Each number is 500 + 40 x the weight over its row's rms, rounded and kept within 0 to 999. Layers, rows and columns count from 0. Numbers have three digits each. The size before them is the row's rms in percent of the matrix's.

# layer 4 attention query, 256x224, rms 0.0964, rows 0-24,64-88,128-152,192-216, columns 0-111
075:436504551511481546453570501428438450490440524482486503498517532453521497479532404514552575523485498510456537464482439512462530468500429510562486485499453495523535476510490489560481468509559541497562483489452636433500499510455484459444522492493421497524511562468500480550425583522491482444468489530474529502517449484520582570516395482540
075:466438488528559529469505511435531481437494513462425424542395516504526526425460479472492507532497547487545485531496458519553534462486475499430480586494490483470559516517494483439561539457498439535510459436531517491545569489496553518530483486473489468513531559458486536543424570511533509540486468514467421576412523529439557546534513547509
094:626547452531554523523503494525482517545498463464506556496522527501500485558552564448495535476452444478513551508509493526440463617503557462509490464460507478452429471459502451503473510541436583539471485554483435510491495498503497560554451545471554544556531522507472468497592426485511533500476480455508481491559514456527442433503547502436
095:533542460559523505534553479499491476470508488546525468422557518495429544504503571493486442530452486489456511493491549525476366491503511547583519468551545537496471518511443524513466505550538552509513507530497530403430453544468502459465502491465523496536488458508493485478523482408483475482472501537450390534625517565557481488493460577543
087:592500479475554487555496435522487498506556499461532519523568520491506492472510539481519494490476475471479521464534550536485472558453547516582449488472576516482408508552481497548476537555435553502537499577488438485470461529483479499573498502496553510572506475472451507427581449484495494508516485483498444483585499481496379444494477546434
085:478522446496474533460469467532538494516483487539518497533598483506462506483503535481497516473456514571486492519501497515424451585546444492593460468548468507475499531513469472537434493535523516493514477517500504429494455530434449464425527445502505449515446492466496448480463539429440504470465483548444481537584566561574553495462483518512
096:471470555488504488525463551537498503505493521470503539487432452468542500496507463518522499496551496407512494502466457489505493478470520480386543501485449465526516446468490552466512504468453441463523556449524492616542541470564549530508436537509451489449538510545518539496471418535525514464515515518550559455407457518373537487563550458453
088:593483521476522454546538483529442501509586521450536547503559492463520469444515512512458498537476450426525561539519522501497474526495550472512476469439538431504487510592505474497479498509483435555549493480534497479503494543511475523508448492535577509471485471471444462519532435464504547502479492445524488472562525469529442437504525458459
098:504508496446503494507462450492526531498553537549498425498525480447509501499547512542461528518501505570491495533475514489466465483544478481509487508609433509469548558509471515528524432529513501534518435477461553427540544451463504508425513419503496455477400540475517497599479537504449463531495480502511451518504518494580562535484522504543
105:431525556525518527508457582509479494454470464558484457438426531551455493543437504469569475498562464471479453518482482442474518489518467543377537543488494560532535489407515529410517542481551540435469555485497523491428516501526547451515466503510499504524477461538497531514453500555556485525500526479494596484442453488471560509533488495465
088:526554484524542496540511514459481501522473445389547563571411476502511527489457480484531485498525479409518527473487493523541522501402540524486454536406519495493520420495493503541468489465494480469551592494511472592502513495493511510534454575528453521530572478500505542413502478523541508403497531459515512480471509492417500474540502463442
112:555451475529547473534563450507502519561560463439493557534542500511509505480471496510479543517443484468519506535530490489488574555470558491522454476449542467504472466621529447553461507485447381560549456500443435564534501536495474507489518547526514537497508496456467464511550488428508490474520504461539457512518535498505392492528570510536
098:528491429468466487537463446504494523488527524508476498527579482418483479539540511577461566498436496527541495509518470517523509463538501463507533429577499465510497559552534551532507471567579522521545454522502557420531507457566458541433542445498560460450423555486505446604403529481452485507461479441532522523486531504596454527452517542546
093:478492563511457488475404553464514503433459508557517457426512512540525488508530456535546457484525453492497490459537495448555495498525495506468536504544485622538479541417455543441533510514583546476478512464572567427450513498487518484484534414536428493488442463525483563581488519509460524515478491534460483495478480507490586501525502489494
115:457420561529447489471495566504481471469458485564511528436438538560474445519499520484539436523583497430483479475517500441529465503480551541481578460449488532511473485426486534401525535475498545480530545475524537474425468547510542454543457516547465522491514447521435525476534440494551491530452509530503481448494443486467589526542451497471
098:529514525580516498539569521469417446554530448446588603504470550546480502495446474454543442547503473460516528507542516537521515571468517549534481521421541500481469419525487409502503522467466504523471559502510483538446479548466502497529489550468505543518558471465440482420564470488587504451550524468501466465503504501439461492517454545429
109:525517451488515494478539431464518506557483489467488505587492444457532514489524496516438501485481531506532446523454506569475549519564475489480370539519547486518513493541464507589499509482476519495489491566444442590540482417499467518464535523488549497530524518491502482473519500526481551480563538476497502579462608488508436519452562457532
111:527479462455454531489430449505542564513478539573453435490562496477507476520527521534460554570484548492486465511483461484496416498538520434508518413546447472542474581491557603481464475553515457513531463473541578383515522484507456498454480475533526481455455495532496502550442481478479465498407511526515503481464484562581484500426476472531
093:532556505492514490526515500482476455490557504490506536495500478512512485451500489492501517460486486480496566451458560554518534438450470546448544561535513492442512434494450422504529486462457555511469555502456418536518503596491511534553545510412486501497522473512482523478490551498512533517584472476528478430488477413486487513505503567516
101:515496468477550529472483426498536537521511509464471506542496459446526559536525456514456523446482523560530469510493496525419526477602489490506432570526500500527540566529475507591505474480525509470472475545501490535579542414455510546462514479502549470532498552495546435510531549538436525506549523509482503568473564522529464506455564428577
092:541497450554440510509424406488502476501494488504474473537561456447529502471552469557446523521448505511496487514493485515441505474589451393544457505524491489511602533514497506553464452547466478570484469509530483459532516465475503516469549526452548472483473503519554451594454519483412516504493518439551493507485516539551442570482506472475
097:464462538548457530550523556543526463501472546541532511422551580579442453434509504479491513599530488474475468509569456488531420462477511501492617404526517496477496492482554498459447509535487502473535521514505499420414464583514523485566460500485499468497468474502450492507497493473515457508445480538486508458532533546504547543467459500434
094:408488515525442492530451584509496428529494495476516556486472491520515538487507513515542531518496466523457541464561440523528441502487471520577433515525501591510512566470558440499443461525526418460421534561512551462519521529500546476534462453483497471517499540490521514517474582440464482469504511496447458549591595489515509533479471420461
116:506448509502504493505551519416501472571438447516550524577450504521524501393485498490519453578532566553494450516484534522500518512416486520520419447475508476491528500510486435533493587478428419562471564533485509579518483462479550464532441550475516480550489416459428555435513473495540473469501514545481442529534535508449526464481510451447
083:448490486503412518500469556507530467508484512516510481442573542531483434485475498457502500564544469517464485437568463458525387523456551518481583410499503524441490481483540532424533469519522476488553509494509482428479480554508512470551493483471475481448485494509516501449478477469498439533447509506496458443549506544513530498509439516462
054:387522552502489577446513533499503470541561467456458538451482500542572549452515491499441498477522546479434522531470490482477486593505552531479443491470497449560539462552479498542441569483554497506463462533488511564569512569486468449520472485446517463483452499481531443509465512548519493531479478530521462514481572532468467500559521441529
051:558489452518533479531560506519483528480440491532478503527468479485472469448582488485464535496414554522489493563533499529458527504489550451510475507545467480474558452485477563438476520467456500474508496556535468513467536477449557494554465523507439484465520494470551493511476489494458507553513547500494430552501455483516489491444546612548
066:562447513576483509478527414512525525517551515519570528550469522460443485489526495473493517475475439518522476471564500552528428516512492456506543442470529575473485491520476400557466499572433553495451531442520571451519479494477513515536518496515546624482428447523490539468469432469507504484579500489546492509486505469538494531541501488610
068:553541507477442507506525477481531448524567497442543525459524520499514506456525518548445505574507520525543514446529512529501469564476511484513522461512490484460494518546578461553492498519539476470489497590539597552523457520476430512547412550482534519449453522500494493472431535432515506498500426534480502567481598481484481480514499521487
066:534525519544490540493507458516484518493521501522488535575501507453394538551487470501497522467492403557523523428553526555520424541457443503534457464551533553475525505537472488489534501587533533539500477494470554493492434437504477490514526505470516545541475474507492471534461456479515489440542539487517484509501525540578469488502488491515
057:432469548500444497460447483624522494521547531397586531479486487479536520447458528555517450504544545514499467467492479555516423477465499535535480433477531489484510454595479495562503497531572511463553402483492552483568482544568498470574449521549519485513507462479538521478473490454562457560518448531510532478476577515485524522550477534571
072:429545526508482480443492551581460548523512452500535508456472544549533489536461532498478509510551569464507474591439513512473562450580512470461524553509532473584407500399484508445555499475492471498467538465512452508462508489561523521473443462523464506546542510529547469477530502555474460530486507548485525477454475411494558466439508490504
076:551490412553538464526505501433487525518477410568551499584487489457490472564458508491505471475548534538473516435540490517452461537467490509512508484528471541483511499420531523483474517539445527593537511466504497525520477546460439522475498505418503495549511503550510516563505489521480527430578514443447524522517462502555502466524518468412
068:429494536482527507500477493527505460469483583472447483536466496487495540440526603528520528532456525482453479504478512501499470518534494531450501496499507449472616517571524490549417557470523499455490411545485517509490461539542542425471447523572449471543474504407465514486442465475553535527477437511487519476534562537467503506486460584522
076:444500576532450480445469555511495512485434501502477452445467518491514484517502481475480499537514464430502490551500446477516551480568553499486559539414522470551541489508526534495531505497461495442495546513491427537441522424542546519483519491566464439472530504519531546495485499532473566557507488547468516465456498439434532501451557554469
082:541511507541424464532572542491504541492506516509489520487536565468540439603499458477488513496578487452505531510522479520510549509507490418515468509464479466579416513466499456490586457487522508550560545513504453534454531452546542520514496517486513492443520500575507433574473470490470571481508561505511532511466497466521467526510525463473
076:485499476522523495492470412469581485476521512556564503549513470445506504525492532490460512471527527563538522520535508490486480546452451480499475460540516531477454491566470476529511508527529453581546479493504523492507476560499506487520452499450568569457498502487492513578480516492524531493562529473505450581525551545599505547551526469542
077:427514455485529573511455454541502448532489489528567487501497451530496507479545523494498532504462549466463502498511571480558416428494463530473529489554481531418483531495382542584483538480547474437495480531475550497527535508485561473479492477471536534547488572479476555485475460440534493534447506485519463542526470531514483461543459545502
082:423489556496498487424509557481432468483383469500445484501487511563511512484513500456526495466488503435447440526434419550508515443495586565508549534442498500542520507440509566477491522484459534411435486559554512490483510458513519502517493516555470502523560464461485521472542460549514496506487487557456481497494505467429576434527480539450
087:489462610564426489448551598496509506490461516541492488471481536519453492480472507468512461523588489524460425478507428544526487489452586554513468539446500456574504493454560471427581474508425510508450524526517507499447441536488533505517507460509440490476513397510505479452480525545539481485562466535465493501517470504432542451472462448452
085:573540413507521452509525486434508532496528503479522499508504486462545525534490441566487510501553451515575563460505458511476588545466468486499447566491473471504521484519525440518517495475440513572575507469449411460541483512487466556500479501451472516510454442512535464487452547493503530454550484535518512536479512488497439507514508440507
093:511430419433512517556521409520539546559538484513474506549508531479550504493525517490496525539396492442477569515506580454499502567579440557529482493486522504417523494525452553526460524508546542508571457494490567499546516503544453479450486525481589494499524547520475473550562515494504507490448514382529581437470519479560469541491574493563
105:505496539501497533507479570567521492499491496594498455470533507489398455426502520491472528541492487531455455501504533518534401539489527503471563472498503531505467489469479528466532520510488481455465511539528592486472415544546514486540496418529475487436492481521458487489494477462492468532439523520521488454539448558475540505497432496504
099:485561507547506494458501515434480502472548564538534501497519453402533551565504478592481541417506480517568502509454439502433507482491445508496483569490486508516555545479490480550488496474494491501464476508451406474570572474485492556514567533424465519552489543472552581519444557530521525416472468529534476491451544520535451517525502517464
079:494506446444469560541506404497430507555572464474480512541529533542584519517485536473480455490453519477504587492508623476515463549598452555452467482518531508414549467535455536482447493493546484521562504474506511560546537455552446553456487547546554523534518521469481485442521519498536462498511532434511544537496470474561471459494581514511
092:442506467488475513547474487508551416517484509546496584537544478509562468467570518483479505507461486439440500539504524477533442511534449528552542480554519499463516559503398539505414509502612525546544461500511520503492490515543515399530442544522592470502462502490447493524516485437507483502459514435558465465531523550545450522504462544554
107:450484546565439508485518562522562505485405525551474539494491513549415453468478510431487498510538520537470423477509491515512471546467549530495518474487531529483398518457517496445515526531473491439458559576562502526454434518520531437547464445556491450459507518539440503499428471507467514546457481529457469458525471498472537502468436519467
104:571477489533557534546463441476501510561491464393493521521507498523489570522479518479512432501471503515459481512488496465464538457615495443478360517524501475481493484528493522520528470573453478489502526579514456519540533441451465518521475496499513482545592517578559448474541530534450517553567563489496555537480509412562470595497528488465
108:527455508552540487530466461453502527569476452483505585504397544508556603533500482497507500492483532472460549452531485511426506487528485485476419486480502478486475519537462478540496472547449552571470516485515460533530555464497499477473498519548517499444527496523542497525534526527488533475462494517484560495554559517499493585545536418501
113:485456558534425498523532571498548463467504501515466530518500535554430426421513489426522469514497525483449471453572512516528451485494575535517490444482513488510411524464521528442569483524463453461509588521564501513421445570476544430566486512580491546462499498520418495484493436508509507460489519486492464496545482519478525461484441496450
128:536591439483537481612511481495545482569472571498460472507537476524489430456540536483514531516468503495571529585538520455488502492486484430530553502491530437493519487466507494476542447454498448484498472440472550445488560503541563502448497533466538483510462527503508500511479491551528544548451423547484454470476565590506504534501526585553
183:473513495535524465451479557521534498420466503530502408511515446436442547498516435526519497427535447585523426468456511489518515514458498439504491576582463490526502583474469538516484544483464435534469602510480465561538494451567559454452526517481479459541465453555528505458464549520419467542559539481583513484474481474503556524457476448508
158:465454527504429563411490508479486558522563461469528566493476559545520524484518506473466509522507538468448562449472469586482470495493528561524457490414474544470416490497531499482559465499512504465516449560497462545463457503435513474556416457547475520483578488465517519471529471528519467447496571531417537530527466451488526482543525483523
124:489533400446478521529405488454505560555568536499508573507479534501584464552478522512486558490465556438550602543495491519466498441495499532518457473516474393514495462548587474480533428466524481474462439500450487446531552483483512554440520477517525480496478614429485492559481488512488526509409432561466512545499484517486506489511514542545
135:468417556527474538468505503429461444514593438474544613506466548559509524503453520481526493507503552401482554460496532557517468489492502558553481494492475542534451422506533500492493476460538512499501494486531520564457475546411494487528462481554483561449550512526483505466517466444540496441470538480487507533519467484477469465536443487473
136:533504473501506511560497440538500541554532516495514546552531510506571475516511580496455523567487528419549622579512471491466493486528489516537504471517491424480486470527539489502497478557554507496459379494466529415473546514444457514526431497493482515493452523463475497596517428480534535475476416490513478483539510574532435484543541492564
133:495551535496496482511491583503511479461445540500495468444499489473479477481535431517565454432565460580440395436453480489557501486490442465451472517480532549491519516447454536515504550492478530473488570542519549513510494485537522470433535491523509474511539474602526520441482543538476487568488529575514468497495495454483599521408456484463
118:487403567501473500476503509476501458491526442474545591473424523586436483509440484481534484485496511469508495451548512559510483511482526541534440500450500544564433437477530471470515478460493506471557512462510467607534465508456535495517473517548483531464559510521519486430552466462583441446498631483450487498509511508473496465500492508485
117:533474473508563487509497458643542557475538528497480482494501448416577503520542510531440546508551493523554529585478490516436452519471549441489498502553492422499497533570513515519474508533526441512530465485441484499571516461481470522475493483462511479519457532475486497549474479470484500513482466504513479455452516586520473542482564520537
115:536557445483530455502501546584513545481425560516443414510511428425472474553517467527480527503563458568524463523476433453470487509550525468462529516511470477502545531516527534500539540484502487577465517483468553456507534461618442496426582521506524419492447499510481519518471552533468488554499457516533518507484538482527537522459549465504
108:476512495461484525478454561415491417514492476509557513469490524536454505491485503507591488428546459501484518407558446425598515433500457513482484552481457605488528461430482445511541524472437551497505537511505547508437463502480565473462509503528496510506528475539530513401491546554488491498487513513510477485553500485498536500510497485477
137:507423542495509495481490474411520444568549434458487582516435530558461519478460503474518487599455502425512562485522534530524527537523486566522444540465560513489436447494475450454481472479476517500485486495487450560519513506432502491546454532525476557475521469460451509451550471450583541418517521451506501496503505503481453472509507480495
104:534518497524510496500547428557575550483504515535415500555532447429526492541541506536432532520505487498487483565465589587439496563492530497501482515562522402488501581511521558507449528514512476513521479500453437494578527473465458545530500475470543476455398530502482518518503498473478495507493492463523489474454559541558432518444516486535
115:547527469531556518549416516563484527442481533556482457590531456404503525525551459525488503445520463513475457509517473465517441498491486469456538481532465491546552558541516538550513541509534497523507553473486473440500497482601490497471548474511510453524394520562534518560440520465418485513470477556557451487500506482574538517465446459492
085:509503470540447463499524562451401500421482512503502514463504508524466430527505473500465474483563474568484479429508445509530481443478475526498555451455498477482533496484493511519588400486512570474502501507503542481463514558580513507458496511539497423521539488548474479521477486585476449535464479616490488510523465476461586488548446597528
100:454480540483489493480495498454481438528509441469534568473478581570454502415453510495595472457493552445504571408562508497557540463496511557531517475503509538506487448493511471449527456487504487535490525492525547524443481546464540470481454529507466585511560474479463448490519519505525500479514461497453515522528474465474567474549455498457
087:509497540510536522477549487503567501581508488504411493568465480468516569516527516460451535585463510471481457492501542531471500563507486498502450514460565495495453541474428451511444559503484575512500482574439427465528518476507493504544498538449544506512534517452465520442568498429490513466476548455487531448496577513525380496486543422476
102:548528479541469461506549428514535588491474527542531440489574492461570527533532488487424514527513515525505502563525552526483592558527468470495515483500464410486538577531521576541517444518578490523457416441542516505466502508475480522459518521505516405464488473539505507597505487531470495502577507499497500558508462537501471514480562483577
095:470540451430552507529430544543505492473516535470455520462468476477468494484545457538538522400477522515515520479437477567466382486467536490490497565504515515517505453555486458535506552467433494523564532498461470571556535471522529555458510479482469520563550602479579495457528556526442537514434449532487484467452582441489517539467490510424
079:579478504453603500495533492557550552557491519499478492544462460420481598544523498492457518502466490469469455535463523502466497592501466490482475552536553493509458510498466510532488492473485546527497461549427391472561488484492486550506516515488484507533503581513512464458555526483477483521509538475541500505415553476547453464479553492516
092:520493462515547467545513465629560508472450566573478491527558464432529460519570474508460534461486479503503459583458470475436485537440488448527483568500555449479511570500512480537500499516510516450517479497448394457600509470484523537523518513424473465568417546500501480531494500462477523512515478484466497470505535496510448555460505455498
084:487553553559452449561494526506466474512436541540553446507570509508521448460489435529466551550497514449512548486589492424523482457550509472518570506506500576481507530467458497504455441528523515493508503466540522426485556475519522459460540576557457499580536473492493495546475503548469473494483451524531487503531465501518533534554491508547
096:490484514539571522529524501432501474592472523459544436538498498499517586542473489440513495526409505462517480515544489441559436402581442480420449493538488528495494498506449460501444544457526492481433515471515477501453544462499508454518516516509509521530503510535581428541457485505532491475467515497505474497503470451564453418565523432504
115:465495563502463497499502550489465443531508501444531524449493520573524516496485492462549448565480499427486486485566515437568475446509481541538511493458549534468475495456453476473447491503506571515459488485592553506482513513485460438526463524555451532483506455500452518491499414499547477481512534467501532526580471542474471436545467459507
066:495579473520430559522514489475459486470532513504519477528505529498474427481453488532455510535476483582540507463500565447538436377464525434521544447514552471433522574466431526486473509521518525533436523501556570455466568476487487517518536512493474463483479521520497497524483518535477480504451418600450451463526475549518494523512443544519
093:391466552594471520489484542441416414505491456475507575481525530495552490557454471496508509467480499477397498481472422600455544476507498485524457499525525458470450516479478532533486482490553482505454504573519576500485432449457512511590487500525532514582483532504501559507495530432512476480493535493529524544553469528488466579530429495513
068:467555436440491522462439506483501462524467481535541501564503484493527468456523463450495550470460519465524477525510486527452545551535456514549558571574454547552551556546531461422486527497499562422496478515507533455535493506474482474500489463466525500585475507488517592485497567496521415504487448462494550518466496523491538584505454484588
070:574485543523530519536510499566477512485605521481520586457443497534561520570426451491499430504405483502449582482504519476543421488521445513480463526481452506492483449517469537457479485629529452544439556472495458491476507540532495422498554467474521472589484520462527451549514492564520513546513500496520457519524450532503507450502489448444
076:423510542546514570446497567532512476475528512475480604549439531497587493503449474483511533531461460544446473534483441540489518460420548519495451500530548468493505504497475457519481499517571462550472428444472546486560489495429474538587488516534532534506560552497603452512516498483510491538472560493582511545566495497536506530568512493541
074:536463558507521461518539474540514514471580525554502496427473515479536527508483539453494470534428451454507492450528493481551491544540525494447478473452460542529494471476540477487520506503472434482509510454462477493510566537570478482484536503447464505508543383462497483461606523518526502585524466497473510534461428463477444417491502507441
069:480471551568487546447522548483487491498549508501514546459543514456577550618438481510508510496436462511442515482508447563419533498442499546520473543475502485476438519465495479533414529508562452513479506551533526502488461520467518531480520466491550538573466498465561402498551412433546513481569547481526475499567539467475532490506449542478
076:515512446383499438503542474546531544582505512494573426539417488491424468436515524504484412464555552501565485501503494449511529497537520499521503442515508512541531490477488481467554457433465595451546532542570454572519523512538492538502493509441489523491452529543440490547495464537466498526497494434483506440402502508488492526465533448548
072:519422498579492471533494484511485535522491464584556546504471494488451511527502559534443446519516447419438452489510467522468533560542513491441363462432492476522521489508514520574514485530516464488488513483430484490530584568502462476488542536474460453511486462425445449510565506512477491531535503517535543565486452430490499443487510489484
074:489504526443448535467399527424518517514461523422372511506475485492531439513460548515508544496434480513544509513504519553550484469418420500513540528545566519453455437525506459512458506532502523474443451485531577481516515449486459518535574396510595516483524513551557548455527507490492469523466517461462492476566468522546497514522470577586
085:549547464455483473555466473541542520464485530457501465516497483477460450403473547509552537483540534500625516488485519461561507503533513464522593472568449515522494509474473505479503507472497552501509523532552500562527463465459545475517458509495608528479468497563444560471463485483463536475572544480473505476439520542522526516478541455549
085:471441482479445458479582457522470525521562455576533501541489558512540486454481447496488435573517582491467455493458431559481457511508517506430489441443514514443482504464484486510510454447533399504531538534467517489489533517496520486568461546522455465526545500479470492522493485509577510486561513497480462457521547531444551504461509492427
081:466428556550482509528489551505431459503482446527517516461513527541551524517512480526477494484445423527373497517499444582492509490509536511488438469456504480528522496505525478573500444461441439495436463405473438524498511507446508534499501572489431460580549522422495441521527447484553447570560493567488514556489498489443491447556491525430
082:464529450440512582447393530442459479513466505562464515440528466486531500564500499481501602428539523434467539505478518510533532482479492519559550560528514484489569460511515496525475483506472590541471434401496557465508476463437504564448590499523519544534490584518599533488426523494460538495496447541518520511538469513570491469506467549595
082:574515508421494506506545420438515534491478507467567447556541577444522525450500541451495510501538508517520494500501520458510565568480507503501494493503411466503511471493478561482522505557511432502510539473561493515525464457450518501525494482485521484438399524541515494550429501527446507554432479465470543476443523554425541507464459454602
085:473481475472494462503567505551474523491460471474488479534476540487422450454473489457521510488591487502509438457526422516488486573562598495459448447434441476547464515440535514496545539519554466489500584550520452532555531523505527437556529556478508435440431486536467497561517497577520490537461529457433543509413492476467529546430552461562
092:538455490535535456538521454549508490435548439507512540525462478455573595487537492605446463515543504552521506524521525423492473479538493446482480459488500527516448457512511442557466506501547485480523549460435414533483519513515494513525448457468520556522532506472491473484542488473523514521452505459567458467524513520529498576517543484425
093:489465501547449499486533537502432485489397521528490500425542524574435451506548526463475485462455493549470501511473482475509504513519498504480566518503507486488514496474513567432492573505454546475411491454535506444447360472491470556550470498455518496493625452459460445414540502527503541509499518553460472554566432591523518442485499580492
101:508486459459481513463461529495515536444434566507460439525494502492443472533465525465601549423517507471503462440460509460565480474519488535487523485496412517433495491512489585471564519524473549442523503465594546494506502479488475505506506462472518502422524493566512538465524499562450511566435466508450486520488438518470547473457524494535
118:564514527485532550540442439550505489492581509516532522514475467439564604516518508596425525531458497493519521508484595465523459490524484464496505496605521509526533498574483455554423460509514523548525488484387456526526528492512493538395543511502488525551492584485536498478458518463490466472504516455562533478486507485574458547482517479528
078:468486495496459568484459512425480458541575523490574465450512524484485569464474544512453531473462557485498530509519501489501461441465478489552554535510547534446489525517464513477428540489462522493473449492514438438491482490396540473521525493455520632531489557469518551490453508449502507420470482547507427507578539589540534428553385528531
096:552478523436491554455526527466582543419429552518506439481544529508449485488551504481475506428518510497529501510524519422495473472547555558465551529502529492444451552511537537481531537551428470504498481443604559457495504485431504480579468416502572502454548557470452588520475464467512510461460459534463440532536434578530548498517503498502
091:505497506463505386450524476507506580518451503499444475547533512530514469462482516449574503454494521545519504503507479526492550545450534517527532511444454458484441515468521554475571523533471426478513512474569480494521510472514540427551402467544517406465483426485483500580495493503503499467516474516451470501429492523392539513474545484551
122:432467488547499456486512485522406441450496484566464509574570504538493484495521513486461456485458477530490498477521416536424572556489530522573459524458542439543503550504528456550459479456574396506462527486506502497493468521517594443464442517500480478565415433478476480531474497484519442461564539541523422526553492558461518548459446448501
126:443470546549477471547582458420446405542539462486540561514500520536501506501459505457455437533497533520442507486502405582481538505491526501496429524445540456536565444518485472484482454427487437524496505550491499517472405511541522485533527533476479463576516452404462429495523513463525503438602472502533491545521569503415449459532456523429
093:478436483513466434472560538485548515428428504459484520492492510543457470401463503416559469453501497535493479472539474484527560556490526510486491455478493492497450478495591566462593521512422466482480556457522487502491509540457518429539442462562560427455506437500404522555495460501555502459487504548434438523498449527415582439497566493529
# layer 4 attention key, 64x224, rms 0.0958, rows 0-24, columns 0-111
117:444475527515475529521500470455443453540517453421474562465419558594503451529444532482544439559455547488482495472553512469507453487516508594513451376520560578450522457503493498428486431499499481450533477478522522546461454618438494476534506510572550542538553507472473501463528452482597481524536496481427489516537543462504451424559496514445
116:507509489409541474536513442464498499590557544561572512521500501489482487445544528494463513517431531461524501544461564488421502492464496523598562561517525437455517522514500513568513421489516508513442448501472571434494530454432476523484533524522504488554491535498539418517486583463375515421524438595499496509496511490532543467551464481538
113:487469545498517455541497479598452434514485506484463474511498482514517523539472572520503490530560484491534511520574487471527469560448541495526548359496528509537499471517496501409477536514520457476493527490544499520435457593567517515552492515465537487493446436461468451499480380475602472488543442452527492448529482548450417472498546501504
091:496440516520475517551492479458425466557481507424479537480438530546472456499471559501478485500493495510485512479594457497486472518583509498489521392523466559527490481495440507437560432572442439461498501495501539499506467593441520458465471525523493583481560496490531476551596486516595489473511460459471499513524450432438516527546512468445
085:473431502522458483483549585525432526480433547498414513490471544518481465588447470441554447455566439554441515516515464494495462484541510527450461472515500518550495534440456502459564517505521516495451523540551444522491471492526518496468422455473494458538537457560518544512532432571559489556501546515487564494528424492523523509423513471441
091:514465579587467528538475489423461451483511444477501559469441522556441508481420505484547378501564468510486534453582536489547474474499461564533474455469546587500485512488493511466505477499477449481523508461539501487510544572456458469558524521571554520426557454519451519492509460478577472456457546437479458523546450475527512500506473519499
096:511449473448522508493492469579499499562487568523524442580559477442521485530538500464411606540462512516541510554420487476462512528499511478476571499490497452488529518515485503500470505474491468537482476477470492509523517455492522535504465513400420465505431570438503455502492514488491540549576415507519514492437519527525442474511567522533
080:454513494543444503535528569483439508499526498480459496417504613545508465524520495445526491478477449511393549458499480482530429460543489539505493538471529527502520454499457437442475500559483535484484565544556480476497508492541482505437479489549481504526534412581550546461519477535533553541509527562466550486542429472496520577428465465446
099:504585494467548537497463523428555463494488455574604491481506442527486557508517514574561537472491558506499483464474498542525541513465566459560501564510496551440469453516541463541478484516513501542510495483477538496460514555461492526520526477548501547526533574534532475437498601482488478452478514501521461474550546447533534474472393513460
077:567452462492545493458524524532558529473510546467524465579548413475548507494529438492501537470479508500535481505463508498490510552424499514501442542533524403488596526514515537564459503465510528463533509538480509500520476492443524577511531474416507423492521536448507497490441506511423537520541445478490464495437591522532490497554559490543
082:480491572555457534578552536535408538518520533464448486449480547540512472531510494460519481516539474516396514471490472554492449485624473542519512488474519516539474437546482455513462514540488531505444464523543512519463420521496466531506463517522478486474505471492581544480524440499556537546505537500498539479527484438411502569508501483489
084:491501515571419483440507516457425462529482491519443487479469598578474503451488529477535498471512507464507466447598439544528477450529560529552517451517509577519506497465552520470499462579556457499468537583545487500439451601521470460537527492546525484520541455571441543500536492539566402454502526496492529534553440475511530472444462484462
083:501551457464573476485482466445558442503470510578579461502522419473484506494475504552544574541499498514534508537454522476539488523431498469523530509537509535435572543513528461504446479436536478511503499449480483449521514508496510512489550450451539539492459543471481487476449597481449461410459439471537493493543510553576464508501486553554
085:514540509456497505537537405525494509504535575459491498535527471464495520519431470486426477517492551514528524561422528528513527479475437461515502466540483500423478535548501518489502466480508469455612479537439516484589551481494535499572524528444474462456414508364481503500511534551526508509557497490507473486447547509538452495515587559568
093:554427510496501483547536473583466594520560481424436497495515540503575482493458496475509469505455560485488550529455526489472544459568488484487513451493500443525482447508449506481547454546458516491503468516513435527502580411452505490471439545503457444509489514497500521546579441525432550548553488534493544493439503526465462493508584448488
081:523496512490480493471565569526445535484460492495481518462505566522519443546510459445499483448547480521508453451466467491461512484560553523466485542432496460604463467454513546451542494489499550477435513557550490541440522496528496497483446547528481466497494446520496509514586464518481509570542603525456502549501443462429536503480508477429
089:501521506514527449470509455460534438539488518559597514488517492519446522435497559502473494560513538456530531530517502463507458476457497481481505431527502489449533509518510467511442490451528467542540476475461490423451462579506507497563539520516551564505502510483420424504431584388510434455501470524553463473539525466532475450535423511465
105:533553448449553463527459441490513500550489482462468484512477486480525555504517542560483502520460576507567573582504524489538513532497406490514536488555469542474490526527420465480480511474452485486543490492458490488524573469517526461414557479530534531517482538484545495552468493488495508463461463494517502461514532523594444486552560519557
106:472513441482408479571537589515512522407500516606560508520544427493464490553536461532458534465574438522494433512446514489468495506479525527460547520483496461510541461451542539526468524466558513508509499463477512468475458458519523585539472509394484455472515452484535504446529537518512478560433524419481502556435480470493460507456484547500
067:421562546525509481504506491439545411531518497521590506518451454507480480484517474508550535525505484431531553521552528527480503455479431508535499454564537532462523499471501496508438449523572459508555460402429476478483463537524467522548553524496544527505560519452411534491493582386539508508488446477527454480484535539519478495549439453505
070:469535487452493465515497476422485464496554562512564501459516427445482519469443523593499556526523490570554528483556460526546524513490469477486471511511483504488491545561496472514482495507516393501529484447407508466438480518470484470522543481489517457492523510450411489443451574534488511489486452474535480428540471543556463443467528536539
101:557471498481547499495459464547465511479496433439477530495481543482566497506455525465505394475485497481522515512586471460480520497526486538503452507483487440614498440487533512476562518460474521444425471509552481489466539516461510459419472484530531506491471449529491475501542398519535500556475562516480494456557480474452422475526586507485
147:465474566597474566520460466484439478524543537460461559485487560551509527485462490444493420472525490502475512471593491509456485498449491523531510473532559502510495499485469504471481461503493475474473562512500497479449439587461500442521436504521538594507522468516468494443487487490578537562518522483536521487581452502499469509501435448443
093:481418557540498504568470461479515478522500465541513503558496590499506465496524550411477466529459455510495526438545407479488526476479479481515494436536535511487563497513524443511469486477536492574442538510486524493437442520530508493497528462533540541547483546464487472551468532450583474441488476447548488477605472477496485445571478526440
094:535453548544471516470522491477489555522504535450460505524515583535474494537483478418540442496456509522458553499490506529480477491548517480459442478484515506548434460463497522416568440521451543459432511539571524493460530504458491497459458470565522495496506510520551497500542467523516493571484536565438549553515452429462494470528546482508